Each number is 128 + 24 x the weight over the matrix's rms, rounded and kept within 0 to 255. Layers, rows and columns count from 0.

# layer 5 attention output (transposed), 192x192, rms 0.253, rows 133-156,164-187, columns 0-95
[[ 99 123 128 105 122  79  91 119 132 122 112 134 115 165 136 133 137 141 111 124 116 151 108 134 110 159 168 124  97 138 150 161 124 155  95 102 124 146  99 116 141 152 143 120 170 121 151 133 139 143 134 117 152 160 145 127 115 132 148 110 127 154 153 101 120 104 119 127 120 108 129 112 141 116 122 104 139 146 134 167 127 198 117 138 118  98 138 114  93 111 106 134 168 134 130 142]
 [153 126 148 135 117 143 111 128 143 143 131 129 168  97 109 113 121 133 115 110 121 133 170 131  98 137 123 115 123 136 113 129 126 125 133 128 119 139  87  95 133 133 148 138 118 120 146 113 102 167 100 122 126 128 117 163 127 101 117 114 118 160 150 133 161 134 111 159 139 134 141 122 145 124 102 165 109 113 112 101 131 143 128 112 116 121  80 160 140 104 145 119  94 103 190 106]
 [103 144 109 151 118  68 102 163 103 105 106 140 140 156 152 109 111 134 150 118 150 103 121 131 161 107 153 129 128 167 117 124 128 103  92 154  97 152 138  95  98 118 126 108 105 189 153 129 123 140 146 108 136  90 134 101 129 161 142 105 131 127 125 116 112 132 148  91 157 158  95 150 117 166 135 161  82  98 125 155 104 126 146 160 156 143 121 124 139 106 135 140 114 103 124 152]
 [115 118 105 105 132 126 128 113 132 153 150 157 145 157 144 149 132 128 130 103 126 109  86 143 112 121 120 131 132 101 106 140  86 112 125 156 144 127 141 126  99 140 128 165 151 139 121 135 121 141 126 133 116 127 125 159 145 119 140 148 136 132 105 124 124 101 135 157 160 160 145 134 111 103 133 123 111 119 156 154 131 134 127 151 137 157 147 103 132 131 147 144 107 126 112 126]
 [162 123 148 128 103 116 132 103 152 105  93 126 103  95 145 132 140 149 134 141 109 154 161 186 128 123  80  91 121 154 123 108 111 123 141 125 117 136  98 145 147 142 113  80 128 120 134 142 153  98 109 113  99 115 159 154 114 141 122 155 158 114 108 126 131 133 132  76 146 117 164 136 112  95 119 115 101 108 140  76 134 157 120 135 108 151 125 135 130 127 123 135 129  84 112 101]
 [138 160 136 114 136 157 108 108 132 178 126  99 119 101 155 108 174 151 102 127 167 130 146 161 137 141 154 136 157 139 134 136 118 148 123 126 161 133 111 114 130 158 160 180 105 125 131 129 135  89 150 156 158  87 141 141 101 158 132 139  97 113 167 141 126 109 103 135 133 135 123 134 134 143 106 153 135 132 100 133 110 133 156 153 114 122 102 160 145 120 131 144 130 110 130 151]
 [156 155 102 133 157 125 125  97 128 104 138 123 143  74 130 144 136  89 125 105 112 108 128 135 106 143 134 113 107 120 107 115 123 140 110  86 103  94 113  94 152 152  99 146 126 136 125 130  96 149 125 137 120 121 130 140 100 136 129 110  86 135 126 105 122  77 131 107 135 115 107 123 102 152 167 119 133 128 106 108 186 147 166 128 143 106  99 134 133 145 125 101 166 137 130 145]
 [120 136  99 160 118 166 124 107 130 137 116 139 141 120 116 157 134 118 136 144 100 126  93 160 114 137 122 111 137 131 130 138 126 148 135 154 121 135 122 143 145 128 144 116 121 128 104 138  96 122 164 137 116  92 131  91 155  85 164 131 117 113 138 134 147 138 140  98 114 144 138 118 147 110 117 151 133 129 111 111 138 127 119 103 143 119 142 143 123 100 109 130 150 138 145 119]
 [ 94 126 152 112 161 144 208 155 123 139 136 121 117 102  95 147 124 132 125 111  93 111  63 112  84 107 175 151 123 154  99 144 157 125 126 131 134 135 132 130  83 133 100 168 136 120 138 114 150 164 168 149 150 137 140 128 103 123 129 128 123 157 143 106 113  73 128 130 123 141 107  88 130 179  91 129 126 112 145 143 110 139 143 147  97 140 127 112 179 121 149 113 112 120 111 119]
 [158 112 144 144 112 107 153 127 158 120 112 140 200 112 179 115 150 126 107 122 112 118  89 129 158 120 142 105 112 115  93 148 165 126 194 135 146 121 136 138 136 116 127 139 168 137 142 124 123 143 127 137 137 125 124 151 133 153 177 137 180 139 115 126 134 132 159 157 118  66 118 116 118 146 167 130 136 140 136 120 136 121 130 156 165 117 121 137 118 109 104 114  74  85 136 157]
 [150 125 109 129 127 163 119 123 130 125 114 128  97 128 129 135 127 137 121  96 159 172  69 112 154 133 112 110 148 164 169  98  77 124  85 152 122 148 133 114 163 140 136 205 118 142 123 145 130 133 156 141  97 113 106 117 155 139 154 128 101 104 124 111 140 136 134 132 127 162 115 137 172  95 149 129 128 150 130 150 101 159 113 159 133 107 126 159 129 142 123 156 150 152 136 124]
 [118 104 160 113 123  91  99  91 136 114  95 124 101 141 141  88  99 138 136 119 145 126 129 155 123 155 136 113 105 135 145 137 141 136 139 110 101 130  93 107 109 124 139  96 143 131 169 128 160 133 117  92 127 112 132 115 102 151 122 121 125 153 129 131 110 101 134 114 122 111 118 145  90 115  88 118 129  92 150 158 124  93 129 135  93 113 108  93  91  97 141 113  89 159  91 107]
 [171 125 142 149 114 133 121 128 101 121 130 140 128 118 117 119  97 101 145 119 137 124 121 126 117 120 133 130 145 139 167 130 135 108  99 107 150 110 129 115 118 138 132 129 132 113 124 145 135 138 108 126 137 102 123 135 110 130 118 125 100 120 126 133 158 135 106 109 122 116 153 121 117 103  97 140 107 113 121 148 128 117 133 132 138 156 115 127 158 144 156 113 108 128 111 156]
 [132 121 118 107 107 141 114 120 115  83 102 121 104 177 123 140 136 142 124 148 105 154 105 124 126 112 113 109 157 121 137 164 162 126 114 125 109 102 101 144 121  93 149 154 136 125 125  85 107 165 110 147  82 114 143 106  94 122 146 135 100 114 106 139 110 120 167 108 109 151 133 146 142 114 133 136 164 120 176  86 130 134 129 118 127 151 166 107 127 152 112 124 136 116 142 120]
 [132 110 126 119 129 126 147 152 120 130 100 116 153 132 139 140 150 126 128 104 127 127 105 101 142 131 120 156 109 118 129 157 132 149 137  83 128 149 136 168 136 134 126 114  91 105 115 146 117 129 151 135 130 158  67 136 120 125 132 126 102 108 128 133 123 152  91 123 106 109 142 119 177 133 112  93 164 106 121 148 136 140 123 125 102  88 136 170 130 112 152 131 186 125 141 119]
 [111 119 116 143 117 134 117 128 156 101 106 129  97 120 157  83 169 115 143 132 159 149  93 132 159 163 116 124 127 131 107 128 111  99 113 166 105 113 116 116 110 124 133  63 123 119 133 159 102 129 145 116 121 129 138 103  72 114 123 114 115 122 119 145  98 140 122 120 126 122 125 155  90  98 115 161 142 181 136 140 134 117 142 104 123 122 134 114 109 140 155 140 142 141 157 118]
 [ 91 145 170 161 121 152 169 138 104 111 130 130 158 112 100 139 156 147 130 139 131  94  96 112 136 155 139 135 129 158 132 121 106 119 114  99 160 136 133 108 125 119 145  60 130 143 131 114 124 161 110 122 137 105 144 116 148 130 146  84 130 118 118 137 131 122 130 114 164 132 110 133 134 118 151 170 119  78 115 112 111 129 151 115 117 124 176 161 121 145 111 131  98 133  94 108]
 [118 135 125 136 133  87 141 108 118  95 132 118 128 158 117 123 128 128 131 117 156 132 154 138 143  89 134 108 185 153 170 131 160 117 126 141 120 159 152 139 123 145 135 110 104 157 127 127 128 119 111 105 114 136 152 131 131  80 160 108 109 150  99 137 137 144 150 128 133 101 115 135 125  96 133 139 127 112 142  69 147 128 112 113 141  99 184 153 143 156 138 139 120 106 168 141]
 [134 142 152 135 127 123 123 134 132 142 133 137 115 123 114 120 143 149 147 136 144 118 105  84 126 120 174 131 133 140 114 128 103 107 127 141 118 120 150 123 143 131 124 128 115 151 162 101 115 104 141 148 152 133 153 108 105 167 106 150 139 147 124 111 145 104 113 110 167 125 162 145 120 125 133 141 122 139 124 134 116 130 148 123 131 156  90 114  92 140 124 128 108 171 137  99]
 [142 131 133 130 162 164 109  77 119 106 124  81 137 112 105 137  92 141 120 110  90 112 122 138 133 128 129 124 113  88 128 134 116 140 104 119 149 131 138 128 139 108 131 107 137 115 149 105 186 128  91 156 126 147 106 131 113 103 133 133 122 139 143 128 136 117 117 117  97 155 148 142 110 152 105 130 144 147 111 122 122 135 123 156 106 144 113 126 154 104 145 117 121 145 128 106]
 [150 115 141 103 123 140 100 117 120 120 161 123 103 110 126 133 144 116 159 108 126 117 102 135 119 110 133 103 163 111 130 160 112 135 103 135 129 128  96  98 136 131 113 110 140 135 146 129 107 120 119 127 105 141 126 128 126 148 125 128 114 137 134 126 146 102 128 122 122 134 122  98 111 121 107 107 115 118 151 114 124 101 110 127 127 151 119 114 128 172 133 110 123 140 128 138]
 [113 104 103 130  94 133 113 133 130 123 133 106 143 188 121 155 132 144 115 155 137 135 145 138 121 124 119 125 145 120 114 136 135 133 138 119 133  98 155 146 160 120 100 110 113 140 125 118 104 136 109 103 110 114 124 163 158 105 117 106 114 134 111  99  98 115 161 108 153 124 108 187 156 117 103  77 155 145 141 142 133 118 139 130 123 113  96 106 147 153 114  98 148 115 131 145]
 [128 152 132 124 147 115 116 138 142 112 135 136 154 124 108 163 123 147 149 119 154 106 134 132 132 119 136 119 134 112 168 135 117 117 151 101 136 123 110 117 110 127 118 111 118 139 120 139 110 132 115 121 144  94  94 105 145 136 118 127 119 142 121 115 148 123 181 148 131 155 126 139 136 133 126 117  94  88 139 173 102 105 145 162 162 101 167 153 139 133 142 137 160  86 112 143]
 [133  82 133 132  93 155 147 131 148 119 107 138 145 158 131 138 141 133 127 124 142 140 156 171 123 141 132 117 144 105 124 153  92  99 110 130 121 151 134 124 115 138 111  87 131 145 125 118  78 146 118 134 144 124 113 159 194  83 125 128 117 144 137 103 128 126 136 128 144 146  96 129 154 103 145 151 133  77 136 122 143  92  95 120 141 141 105 126 137 118 109 141 145 125 162 156]
 [116 120 154 140  89 136 141 130 149 147 153 160 135  98  93 101 162 114 142 123 135 146 103 105 118 134 118 140 133 148 146 147 134 105 113 126 110 159 127 117 136 119 110 133 110 137 138 123  98 158 143 109 120 138 106 129 104 120 142 120 123 137 170 129 132  86 183 136 114 139 133 100 114 170 158 162 128 127 122 141 162 132 138 101 135 140 157 107  75 106 149 134 148 133 129 135]
 [120 108 137 124 154 153 113 138 104 100  89 116  99 134  99 123 101 116 146 150 127 128 120 114 112 120 118 151 119  98 140 116 142 135 111 134 143 137 125 147 104 134 103 104 151 101 107 160 141 105 123 111  93 123 137 129 111 151 114 130 129 108 101 127 133 112  91 155 102 103 114 116 144 111  99 109 101 114 129  94  84 133 105 120  95 126 136 131 145 118 125 126 121 148 130 138]
 [117 161 116 141 112 105 109 132 117 106 123 133 157 130 121 128 131 144 118 142 123 111  82 106 126 144 129 136 145  84 128 135 147 126 121 114 132 120 138 101 151 125 118 103 152 114 119 133 162 123 118 108 121 151 167  97  93 146 138 132 130 124 183 144 139 142 142 120 118 132 103 111  97 117 111  91  99 115 135 149 151 127 130  95 131 154 129 120 126 135 123 119 128 156 120 112]
 [113 139 133 135 107 112 149 115 133 122 111 160 108 118 146 133 120 144 140 120 150 136 111  97 143 115 136 143 130 148 129 117 125 107 160 164 130 125 124 108 158 137 137 127 115 137 119 135 106 126 125 125 154 122 127 123 118 124 101 129 114 115 168 122 147 114 129 131 159 124 128 117 109 128 131 144 112 134 147 151 129  96 148 155  98 166  93 160 117 157 157 142 135 129 111 132]
 [119 115 128 110 127 121 128 105 109 130 137 135 164 153 152 135 128 107 156 106  97 124  97 122 118 127 151 129  96  97 130 142 156 124 121 113 142 156 115 130 120 149 118 124 171 152 120 110 126 147 140 120 142 153 135  85 151 161 115 153 163 125 135 114 115 117 132 121 122  81 125 141 145 129 113 113 134 121 119 117 134  83 108 104 133 134 180 118 111 148 111 181 110 156 143 131]
 [ 91 153 148 148 108 185  97 130 126 161 114 147 134 122 159 109 137 130 139 155 160 125 108 135 145 109 133 153 138 151 118 123 113 118 120 142 132 114 115 137 116 114 135 140 100 168 118 164 102 128 150 123 123 137 117 118 102 154 136 101 147 119 132 108 141 131 137 159 126 142 108 138 113 114 136 134 128 122 106 120 114 153 113 132  94 108 127 137 106 100  99 158 143 118 156 149]
 [137 141 104 130 145 116 117  80 120 137 146 138 107 126 120 115 135 127 103 125 127 112 117 137 112 113 127 118 162 120 138 113 133 143 137 124 117 124 106 110 139 112  92 120 115 129 163 124 145 121 116 136 126 145  94  83 154 121 105 139 147 128 149 151 140 140 121 102 151 122 129 154 133 154 141 162 134 139 152 117  88 145 129 129 131 133 108 110 102 138 119 114 157 111 139 108]
 [138 137 114 156 154 153 124 131 167  98 133  93 115 131 124 120 155 151  89 107 123 168 113 141 149 136 117 125 150 131 107 142 155 119 122 138 133 144 106 150 126 122 127 165 153 118 149 129 121 111 118 132 133 112 150  82 147 146 132 137 151 103 114 118 118 164 118 144 123 122 134 144 155 118  95 103 130 140 113 116 102 139 133 116 169 113 144 120 172 141 150 152 134 113 127 115]
 [153 122 140 145 124 144 140 125 127 169 127 122 139 135 130 122 126 155 108 139 125 121  79 156 120 102 125 101 145 133 110 148  88 123 105 142 132 118 131 108 111 106  92 136 169 140 136 131 154  84 120 123 122 112 126 125 162 123 128 146 139 130 134 155 134 112  89 100 124 172 108 127 115 135 162 128  96 107 141 115 112 154 104 146 114 141 137 106 104 130 121 154  89 135 126 122]
 [151 164 110 144 119 144 131 122 115 130 114 115 126 127 101 129 137 148 122 140 153 149 112 143 142 128 116 129 106 122 113 114 109 126 138 126 119 135 134 150 143 116 117 113 116  96 147 145 142 119 122 127 125 127  93 117 114 137 154 158 132 121 150 131 120 123 131 141 121 150 126 146 110 123 143 101 112 144 104 137 137 134 153 133 123 114 141  97 107 120 140 116 143 119 170 164]
 [105 139 119 124 152 150 153 101 129 141 131 120 148 124 125 172 128 126 132 148 132 100 143 158 100 159 140  91 111 123 106 124 130 110  91 145 133 126 103 147 148 124 162 110 140 136 143 129 116 125 117 133 132 127 139  98 155 116 128 145 138 149 127 116 168 122 144 125 134 122  98 139 138 122 149 150 141 111 103 112  93 148 111 119 136 130 146 146 128 101 139 115 138 107 131 127]
 [ 65 139 140 101 124 161 120 125 136  77 134 115 104 126 124 138 167 133 160 127 124 137 147 118 122 127 157 145 110 137 106 129 125 133 113 133  93 115 141 144 124 119 137 116 129 123 118 122 146 140 124 126 116 124 131 130 148 125 159 123 109 132 149 132 115 127 116 139  98 155 112 115 135 146 112 143 138 135 133  97 107 149 136 101 122 132 153 115 139 126 140 137 118 136 122 127]
 [127 117  93 128 113 124 156 154 165 115 133 110 131  96 150  89 152 108 115 134 118 143 119 148 118 113 141 107 136 158 130 160 104 146 133 122 138 113 134 115 126 110 117 103 148 110 106 105 119 125 146 148 126 106 141 114  97 124 136 123 140 141 141 141 110 139 140  94 134 123 129 123 140 143 137 155 122 130 127 133  86 130 113 114 142 114 128 152 115 111 103 134 123 118 142 140]
 [144 160 124 152 133 103 150 110 141 122 161 119 107 140 114 103 152 152 171 150 144 126 128 148 120 118 128 140  95 143 144 139 147 150  98 145 127 127 165 116 135 110 122 131 146 116 131 130 116 118 142 133 108 143 158 129 104 131 157 149 162 131 114 115 124 113 152 144 150 151 106 119 131 116 139 121 120  80 127 112 101 164  98 148 105 127 127 151 113 125 113 137 104 141 148 151]
 [114 128 119 125 112 135 118 104 109 104 147 129 137 144 108 110 126 123 122 147 127 140 128 145 135 137  89 134 121 122 142 107 143 135 118 120 124 120 136 114 164 112 104 127 118 106 135 112 137  92 127 107 118 132 145 134 110 134 145 143 128 120 142 147 102 169 132 153  80 147 127 132 117 122 138 127 116 120 120 113 107 141 117 106 122 117 152 121 128 137 109 113 133 139 132 136]
 [127 106 126 132 136 125 115 141 129 125 153 114 138 131 158 136 113 107 135 154 135 132 109 117 121 121 139 136  83 115 134 134 153 155 105 124  98 143 172 130 131  89 133 157 140 152 130 110 149 159 140 124 125 117 126  76 126 102 132 104 178 127 119 131 117 122 134 125 150 122 139 155 155 145 140 172 141 124 156 142 107 108 122  81 122 124 110 158 122  92 140 131 124 106 113 132]
 [122 125 112 155 139 120 160 138 116 172 136 125 159 128 123  93 115 151 108 113 109 123 133 135 134  90 108 147 124 162  85 125 165 142 103 143 108 131 123 148 120 156 131 152 125 145 157  97 106 106 145 131 132 126 133 132 137 153 134 111 130 127 145  96 139 158 101 135 109 147 133 120 131 112 100 167  91 119 116 153 121 165 108 131 122 152  89  90 131 112 121 121 130 140 129 132]
 [145  71 171 152 134 127 108 100 130 124 127 140 156 143 134 117 107 138 121 128 118 130 166 128 115 145 117 104 131 121 148 118 119 159 147 106 103 128 124 118 159 101 121 135 152 145 137 103 144 111 105 102 125 105 130 153 137 103 137 139 156 100  97 135 129 133 109 114 138  97 145 157 106 145 123 117 133 105 148 124 123 124 127 116 141 151 122 113 101 148 140 127  99 113  98 120]
 [155  81  89 145 148 144 153 152 150 113 140 128 119 120 100 148  99 124 112 139 120 119 118 128 139 150 120 142 137 107 140 160 162 119 140 135 107 105 110 152 132 139 118  73 129 121  98 131 150 131 156 160 130 124 160 113 132 154 102 152 119 123 130 108 111 176  88 112 110 124 134 128 164 113 102 146  87  91 135 159 109 116 149 121 119 115 172 153 146 146  98 134  98 133 148 107]
 [135 109 124 127 149 149  87 143 164 150 121 100 124 129 151 140 110 120 157 151 111 147 100 148 127 121 140 108 130  99 118 128 133 132 113 123 143 161 136 121  81 126 148 123 133 157 148 101 132 120 100 155 104 108 150 126 128  80 178 143 142 122 134 137  89 122 137 134 106 123 135 136 111 143 134 100 112 102 137 116 129 132 126 127 114 103 124 144 151 131 158 108 114 140  92 130]
 [136 171 137 151 139 138 103 101 135 139 121 143 139 110 126 158 147 132 105 172 124 112 126 130 156 136 133 122 108 156 126 137 162 168 132 110 129 132 104 153 163 127 148  79 136 128 122 119 117 128 151 140 154 133 134 118 143 174 171 148 129 132 113  92 126 152 115 105 118 139 144 119 140 127 131 140 137 109 147 130 129 128 129 144 119 107 133 131 125 124 116 186 131 160 136 140]
 [132 114 111  90 123  71 138 126 126  87 109 156 155 132 155 168 133 128  88 119 143 127 126 106 147 140 163 132 111 144 107 108  97 151  94 120  91 113 160 119 115 126 118 167 101 147 110 154 151 133 133 147 148 164 105 110 143 144 121 123 106 122 114 143 169 140 103  81 154 121 143 153 119 121 118 161 114 133 113 142 133 134 155 118 141 134 117 136 109 117 134 122 138 124 145 147]
 [123 140 142  93 153 147 137 100  95 128 107 124 112 142 136 133 152 107 145 154 113 107 135 114 114  94 124 135 122 123 125 121 125 125 137  99 130 120 143 107 141 127 143  96 135 118 123 134 128 141 113 129 142 134 118 143 112 119 148  97 121 135 127 159 141 124 103 124 126 126 118 113 128 123 130 140 117 115 112 140 113 139 111 127  86 128 146 147 141 130 114 163 142 160 127 107]
 [138 153  96 111 126 106 119  97  87 144 131 139 146 155 102 118 138 128 139 123 114 161 136 135 153 119 133 129 117 128 116 119 117 113 132 141 132 131 114 133 123 148 137 152 146 155 144 114 133 108 138 120 135  89 127 116 105 127 154 133 119 122 125 123 105 156 144 143 103 104 109 123 135  97 118 114 126 122 112 153 184 128 120 126 127 102 118 136 107 156 115 140 135 118 112 152]]
# layer 5 attention value, 96x192, rms 0.125, rows 69-92, columns 0-95
[[152 121 153 132 116  95 122 111 137 117 123 159 128 128 101 153 137 121 113 128 111 136 138 123 120 134 143 112 133 135 138 145 114 138 133 116 138 101 121 137 112 137 110  83 124 133 111 133 130 150 145 113 123 145 113 106 106 131 150 142 102 134 138 130 144 126 117 143 115 132 160 147 125 140 126 142 117 134  92 117 132 125 118 166 142 114 117 121 115 157 119 123 113 122 142 113]
 [134 108 109  91 111 148 133 135 122 124 141 137 141 124 133 120 126 131 136 111 118 112 126 133 128 143 130 112 130 148 111 145 129 111 141 143 154  74 114 133 128 143 136 142 135 117 149 122 117 116 142 137 128 119 142 140 111  90 125 133 129 122 142 127 115 157 130 117  95 129 143 111 141 108 104 118 124 100 145 117 135 127 151  94 138 133 121 145 155 147 117 134 120 139 120 113]
 [110 113 158 143 114 123 114 104 115 123 112 128 154 134 152 120 107 126 130  97 150 137 109 141 148 132 146 124 112 129 108  97 128 124 111 137 120 107 122 120 125 130 130  87 102 156 162 162 101 112 136 119 139 144 127 109  88 166 156 140 120 132 148 148 103  92 127  98 154 120 146 127 107 120 136 140 135 110 140 139  98 126 127 152 145  80 102 126 116 145 108 122 140  97 135 125]
 [130 108 111 107 137 157 143  91 135 131 135 131 152 154 110 130 135 120 149 123 115 149  73 152 134 148 139 132 133 118 140 134 138 123  99 149 134 144 130 120 120 137  97 140 124 142 121 147 123 125 104 128 124 151 117 136 110 120 163 114 112 102  94 145 116 129 120 148 155 122 166 136 139  88 118 122 131  98 141 142 141 113 112 137 142 109 130 127 129 112 107 117 132 147 125 129]
 [117 125 173 115 135 151 129 149 111 132 128 102 124 119 129 130 129 105 134 141 118 134 109 107 138 140 127 132 149 168 101  86 117 115 145 133 120 109  99 161 134 101 131 134 110 127 133 137 113 100 143 155 128 117 152  81 113 130 132 117 132 117 110 132 154 153 133 153 163 140 122 134 160 130  92 125 121 117 127 133 113 123 140 161 149 138 130 128 123 150 140 121 128 106 116  96]
 [147 133  91 105 133 139 110 141 143 112 107 104 105  99 133 100 117 131 122 156 118 118 130 130 124 152 102 125 132 134 130 157 116 141 139 138 120 145 131 179  98 139 160 112 143 138 137 113 128  98 130 134 141  89 119 113 124 142 105 126 116 122 134 140  95 128 151 112 121 105 112 146 129 108  98 146 130 150 115  90 111 146 131 102  97 134 121 127  94  95 106 109 120 172 121 150]
 [163 145 111 122 139 120 127  96 140  97 100 139 127 141 120 151 122 130 125 124 132 124 116 121 112 155 103 119 131 115 127 125 181 132 117 122 178 137 107  73 121 153  94 143 161 156 143 122 121 113 113 119 115  93 131 117 106 126 126 111 110 116 141 120 124 116 118 133 140 121 116 128 115 137 143  94 108 115 137  84 141 153 129 162 128 120 126 117 150 112 112 112 130 124 108 147]
 [134 109 129 141 102 123 125 140 111 131 143 103 132 104 109 147 131 115 136 128  97 131 136 109  97 119 148 118 144 143 104 137 158 128 142 143 111 130 108 135 132 103 148 143 143 130 146 117  90 136 170 119  96  89 141  98 142 115 125 152 143 148 125 141 120 127 128 140 105 145 142  96 130 122 109 143 141 101 138 129 118 111 105 128 160 111 130 113  91 131 110 100 137 145 123 134]
 [167 117  74 135 144 116 158 122 133  99 135 130 126 100  89 136 144 106 168 100 102 121 126 167 125 132 142 135 143  98 130 165 125 115 118 115 120 115 118 127  98 131 106  96 138 102 137 108 131 142 107 125 145 112 105 141 110  93 157 124 139 156 136 168 126 108 134 101 117 158  92 167 130 123 107 118 140 127 134 140 143 128 116  98 113 115 115 127 118  95 115 165 142 150 139 150]
 [125 149 123 124 138 138 128 103 135 113 128 134 143 134 123 129 125 134 108 140 111 106 129 164 154 114 116 108 116 124 129 144 134 138 148 162 129 154 155 109 134 116 118 136 138 136 105  98 106 125 107 166 188 136 140 118 140 128 131 160 143 133 125 114 150 174 133 119 120 112 119 119 103 118 150 126 119 128 162 118 136 132 118 166 123 125 148 151 100 128 114 171 135 106 128 149]
 [ 88 134 112 106 127 139 149 119 135 100 129 119 144  97 103 137 127 106 117 119 140 136 151 112 111 141 154 119 135 130 116 102 116 138 137 114  94 111 131 162 129 155 138 115  90 125 162 114 125 142 143 122  90 141 128 119 153 134 151 116 132 134 145 136 114 100 119 127  98 142 124 157 100 118 109 152 147 138 113 127 131 134 165 156 142 119 129 110 121  94 142 129 125 150 138 109]
 [147 120 152 146 125 160 127 127 111 120 120 128 125 112 131 118 121 144 155 126 122 132 129 137 103 138 164  89 129 166 159 138 125 157 107 118 155 109 146 109 131 122 133 158 141 133 129 143 129 130 135 128 140 143 139 148 133 132 152 120 141 136 131 109 111 156 147 157 148 137 142 151 139 140 105 111 120 107 127 121 104 101 125 159 147 122 112 134 127 142 136 144 109 134 104 107]
 [118 115 144 143 118 124 145 143 139 113 104 137 113 146 121 140  87 146 118 142 110 135 125  89 158 123 149 129 132 114 138 158 143 129  96 107 125 135  92 145 129 147 122 114 125 128 133 124 128 113 116 138 122 131 130 111 136 132 105 133 117 142 133 121  95 134 123 134 137 121 123  92 130 112  95 130 131 108 144 129 118 111 147 135 137 137 144 154 165 137  99 154 126 142  92 144]
 [155 118 118 112 163 122 148 116 138 118 140 149 140 127 117 151  83 130 141 143 128 137 134 136 106 127 148 121 157 122 128 129 144 130 139 117 116 136 149 135 150 114 127 148 123 125 122 104 134 154 134 138 143 117 132 120 141 141 151 126 113 133 111 119 114 110 136 126 145 161 114 122 145 125 111 167 119 137 162 127 136 114 108 117 118 112 120 113 125 146 130 121 138 121 110 102]
 [152 105 121 140 162  98 156 153 109 142 105 133 128 142 142 118 131 117 116 115 140 119 155 166  94  83 122 166  97 140 131 109 140 137 110 121 126 153 177 147 132 145 131 124 122 119 104 148 144 126 134 124 144 151 126 149 115 131 116 132 141 126 123 152 107 130 113 129 144 107 151 130 160 123 109 135 130 132 162 135 128 149 130 138 112 132 147 137 122 141 131 142 168 111 138 101]
 [121 129 106 158 131 146 131 117 118 114 126 133 114 122 144 131 111 142 151 121 114 130 156 133 123 124 110 119 119 185  91 119  99 126 135 118 105 100 105 133 137 105 109 101 143 134 147 110 132 163 128 113 123 127 110 131 114 123 112 135 113  88 118 150 123 114 144 152 130 117 108 112 127 122 123 125 141 127 123 145 116 125 125 135 119 128 113 118 129 146 111 147 143 129 129  94]
 [122 106 151 135 125 161 148 121 126 113 129 115 131 153 136  69 127 147 143 135 128 120 136 132 108 138 103 145 159 137 143 130 139 142 151  76 131 158 143 113 151 113 118 144 109 100 159 122 145 144 123 112 117 130 129 118 142 117 159 127 135 135  98 158 111 136 114 130 117 150 130 134 107 130 159 136 140 119 127 111 125 126 122 134  95 143 126 128 126 118 135 151  92 142 116 121]
 [142 132 168 119 133  96 122 138  92 156 124 121 104 126 145 152 129 123 145 123 157 126 128 118 126 136 152 122 129 119 135 107 123 133 121 125 133 130 126 154 117 111 121 126 135 131 135 126 131 114 109 100 123 103 143 126 119 139 116 149 107 107 113  96 142 129  98 129 149 139 115 148 134 124 144 123 135 143 144 123 134 138 125 129 109  93 138 128 149 135 126 144 103 141 123 119]
 [ 89 151 157 116 118 119 100 124 139 119 102 119 109 123 115 130 115 123 139 103 133 131 120  91 113 156 123 128 140 148 159 117 121 113 120  94 124 120 138 127 128 121 145 144 124 129 123 104 142  89 164 116 161 109 117 107 110 145 132 142 128 141 136  96  96 131 139 132 145 118 158 114 107  89 127 120 143 126 118 118 109 155 126 130 136 133 141 124 102 127 119 155 117 138 145 126]
 [146 126 111 115 156 123 127 123 122 112 110 109 110 129 129 158 143 129 129 166 107 109  97 122 136 144 131 139 119  97 126 110 147 154 112 138 147 128 107 148 135 135 147 126 151  91 102 125 146 126 129 137 132 138 140 123 147 123  97 126 134 130 145 120  97 158 130 140 110 155 122  95 129 150 149  97 142 146 124 104 126 106  81 103 170 103 139 131 146 142 137 112 117 138 149 118]
 [121 140 131 151 124 133 111 134  86 115 120 119 154 124 110 142 131 138 164 137 146 137 120 154 124 143 104 105 145 118 140  93 140 135 143 143 142 148  96 132 112 136 132 165 140 119 148 121 128 134 112 121 124 153 159 128 125 136  81 144 134 139 126 101 146  95 125 132 123 111 149 106 139 123 135  86 131  99 128 131 119 117 158 145 129 128 149 118  96 131 122 122 129 116 151 132]
 [118 121 101 137 105 123 141 150 139 122 126 145 121 117 130 118 127 118 108 132 120 129 121 139 133 120 123 132 131 116 134 141 128 149 108 158 110 106 100 136 115 140 115  75 133 144 136 136 139 133 140 146 137 122 123 127 149 125 132 129 118 134 125 118 128 118 150 130 106 116 116 145 154 120 119 140 122 123 117 152  94 123 118 148 104 137 124 119 171 114 115 114 116 123 117 115]
 [130 139 122 125 129  79 119 110 109 121 132 107 123 117 127 103 141 139 142 157 124 146 120 147 130 115 146 130 117 128 131 116 137 133 151 136 120 127 123 139 127 120 166 103 153 145 131 163 120 104 145 130 142 127 123 125 143 156  78 162  89 139 139 120 128 114 141 133 108 141 129 115  92 151 133 101 133 137 153 121 119 138 135 129 100 103 103 115 133 140 139 107 125 100 127 129]
 [115 116 120 128 117  96 117 125 139 146 132 110 109 128 146 147 129 125 114 131 102 114  87 151 150 131 116 124 131 148 130 117 133 115 128 149  90 169 129 136 108 116 138 140 150 142 155 127  70 140 124 122 118 100 118 141 149 116 125 171 127 120 145 153 130 113 128 127 121 165 180 140  89 141 163 122 120 118 130  92 105 137 103 116 134 117 172 119 116 115 157 129 131 114 117 115]]